Weights of a small GPT-style language model, trained from scratch on English Wikipedia: RMSNorm before each block, no biases in attention or MLP.
Each number is 128 + 32 x the weight over the matrix's rms, rounded and kept within 0 to 255. Layers, rows and columns count from 0. Numbers have three digits each.

# layer 14 MLP up, 704x256, rms 0.196, rows 608-650, columns 64-127
098092111150142148088093076122135144124130103129188164130098053131156120213177099144116129168132105167148149097088086148082091117109174193116144069148171146091151145132200125118152088160091148
138126090122098126110147080127132149119098162118124077117136063090107144139144096142148113172141096151066177140076145068149231111125130129137125100119193160117088149127124100127141114139137192
171080154141156103143112085133113128102126146151108109182118159153166109117126075132080153106151121097156112152138123075150165149167084175101151109162119150138091074110184142152183144129141170
123096134161140147127111114129072169143157144093080108189112116112105118125087133113141083122149131189150108125132183099157134126189163066110100169098101158142162156105091142182121163186131161
134170121087102098152122098126129130088094108142127071205115067138163113133158120129096106090131071134153099104127105139075132176150095086081123109098098154143103157143159090148101161117152134
133120119167137095071106090120118084128126141172124159149149137134064137106161095071071105089133156163117124105130148111132151093126098094137086143121129205106107169148145088124149112121082122
126091126109091159163158141117156118056118134080155108130094143127131215162132072117084147190133160150098172133157089117091168112128134155129160109080129107113152117107070125161099148097141130
155146188132153142164091114174116105122114129157119195197107094151120102119133150120071145152102129136118151072082115160163148113114080159078144081163214077138129112155105107101090146166164045
116095127126166122121115128137118175123102088095150111152140129109138145147140061102147116128159197136167064123114092147147149123149187116136128182180059142134139119160166140136116094152140113
141171104075123118070144163127092145166125109120144112105155081145144098121137092068069101109148089099108125139114093048108068131123132108123140069169106069120108108119134152187112092130062105
111049123141111093132126123154196092123169163101071118146093081144091173118134094133086059174109139120125137146162200081126147134103180152139216123084164130097136144131077115166115143145107154
139130141127072102134121155073119157187102118109127144177089085150185081137178177114110091103148147117139147139161131116102081141145123167156079121162087058098107197174159084158121194173149122
112113123166121193207104144071160108201145170149129103083115117146108125115181126138158103091092092127187098190033167109075130174225122168129100153104162181156090086135170073071122071126098132
163133103154154144131076125105097123159108101114123087132142127151155060104207121086114121086102144135109118111095098126114125110103123086132052115139095140106132125081134089170183177128140160
157168142107132183142124136135176125127185093134132101110124121114134135104079085127124113114131095136133114141144112141189122150113098171130124171205157101174171117088113160124051085209144176
149182115109119074102054161161123110141132086183102167127175119084099107125162111132145178101120182135132080097154137124191155103091152175081132093184150171106126154132136148116153100075172113
085147063171103096111133128111129162157172109119181145166125150134172206101195104149104065153117142177136125143110091127108208145092137051110158071129101145079094177137139176150107148171173162
161129104152114078124115110123099155093151136163155100074161114111116140094128128081133152110122134074108088154173143108080120096121157141173115091105158147111167104159179171153157146117088122
129106174086073129093127179075123155215205101168132154110104122196101123128137162141163101142154137155084171095080187148116104125114083141120094158163125163136082175150099108125099050144109136
147131216133123132144082141118133171110168114074158110105085208122188137188111101143083171137108160118122130106152139128118128105114128116094159136153185117121155126118162085060097157128124130
143130103106139136106122188112137147146161138103130083109135081163175122166145075183090131160110126176119162086155073168152125152092139154121163122122098101128191115152136166136084142119144152
182151149110111122104109071149076093131091123121078122134141112157092115089097154110188167066128115121118117153160184130129099156195091072138207124141083124138143126133118123139163100103159168
156149156182111147146070081140110204099118058076137153130125126109124096078130106161142162123155135122147136108081103180118108171117120110125146105082112152166129142110154142121173108129119123
163127109102164116148118133114160116166172070108138163104118138139144127119134196140144127151088190128119174126111133149106092165082151113120109087134172111117088172179103127146117102166123180
110126176104137129074132118153127113107137174173134158086112119095129113090116154112140184111156157151119156152182103092174071101112105182082131079103145088103138138111106200141108119156140139
087070156159142157148165129120177119128082095127126145176102049104136138084160140128172131139156166071041148172166145118108114150156103125101097101129154123125133115194117135134151117098175125
110126120169135153110105082128152141120125088120054165125117160113108146081117150083142188138099120077146125176111121107126150208114108150168163111133182060114132159097160153101143077154121140
098102099147160092145214151156095118154130117111141070098185122146136146058154115096109191119140073130150144084105134170158126113094137145130170163086094095125148108117145144121139124122131096
144090152233142172096164147129060125110082175125089216105160144140125144118107119079122145079071131098137114110131131143128095169167088098131118155148131131134132092138117132105125112138110155
116116087130100084130092130111130100109161116136137147176029134070090140174119098111121078124135154141181142159187119154118112115086183098144161130166142112157109089106122078119132101102079140
166122039175144117131171174184153122188129181130125155142130101144190149129051116094086139142123157141126107153101091175143142096088126127114067151157117162165195140110183104164095143182131034
128218126169156146124141117106087124102149164152148141158149105115085062078150166152138133130070081101109131079133056179136117137129122114125136148129142131151125019172153116136151134122137169
153128134058096102062153032149123140084118159129123130150159138137066094190165143178126085163104130161130183112195163147207111157140150145106135111102149179130144168123121150085087138112067109
157127135146106091162122120103123104156092142135186100105115107175099132134132149123186189107058145173089100089126129108129140086152122095101147139163159163119094158075132122136111118100154057
147123145143127073131189093123093187094150113101125168168064173166118146124080097055135110130136110073139153122164084151164116114154153125124125178147092073101163106099156111117134130088131143
151159079132115150119110172098127123127169180138080117123173144135082177132057124099115163166114181123111167152132137130094138125154079097132143166157146151150173210133128096192141074115116092
104124111085142107085121094168167122147117135114114139036116143079133068088152120131133123082184130159123109135133084145090137080131128152152156171106161074167185189126138151091146110142101103
134130144122084159165166133116132073167179188139109133101146119093155166104223121164110161203125171121121123110080157142132078102110150146120135177114118097134097162209152086129080135139123081
130153140109118111143151116107178185126080111087117048156066177087138191180087133113141062160121111097168179137111131143116107123166072149148121088099119130176101150174079172133172107088170146
086133104160117109053119124145118090196117131132087154118152157153087093095129102064111119140165092195140101133137134090133092127153114148126120109109114120157185202174062122122148121149086107
062128113140153114151112140119149130151074146151134095151113168165109131113189100151139162147141163126196113114132093074084156149086161157101092085093123131158129100144142126137143163147149137
101106147159153162141146075180153125129135133124147124106184213102122079146152124023115079074108144130147161102172165127154094084115169083107157140135110124163154138130149089141161105144155140
160095167133153116081121119092191137072089121121089148175154108100129145118169130148100156100154086140135103088153148131157097071165106162146124131112135116155139073104152116102108144143116101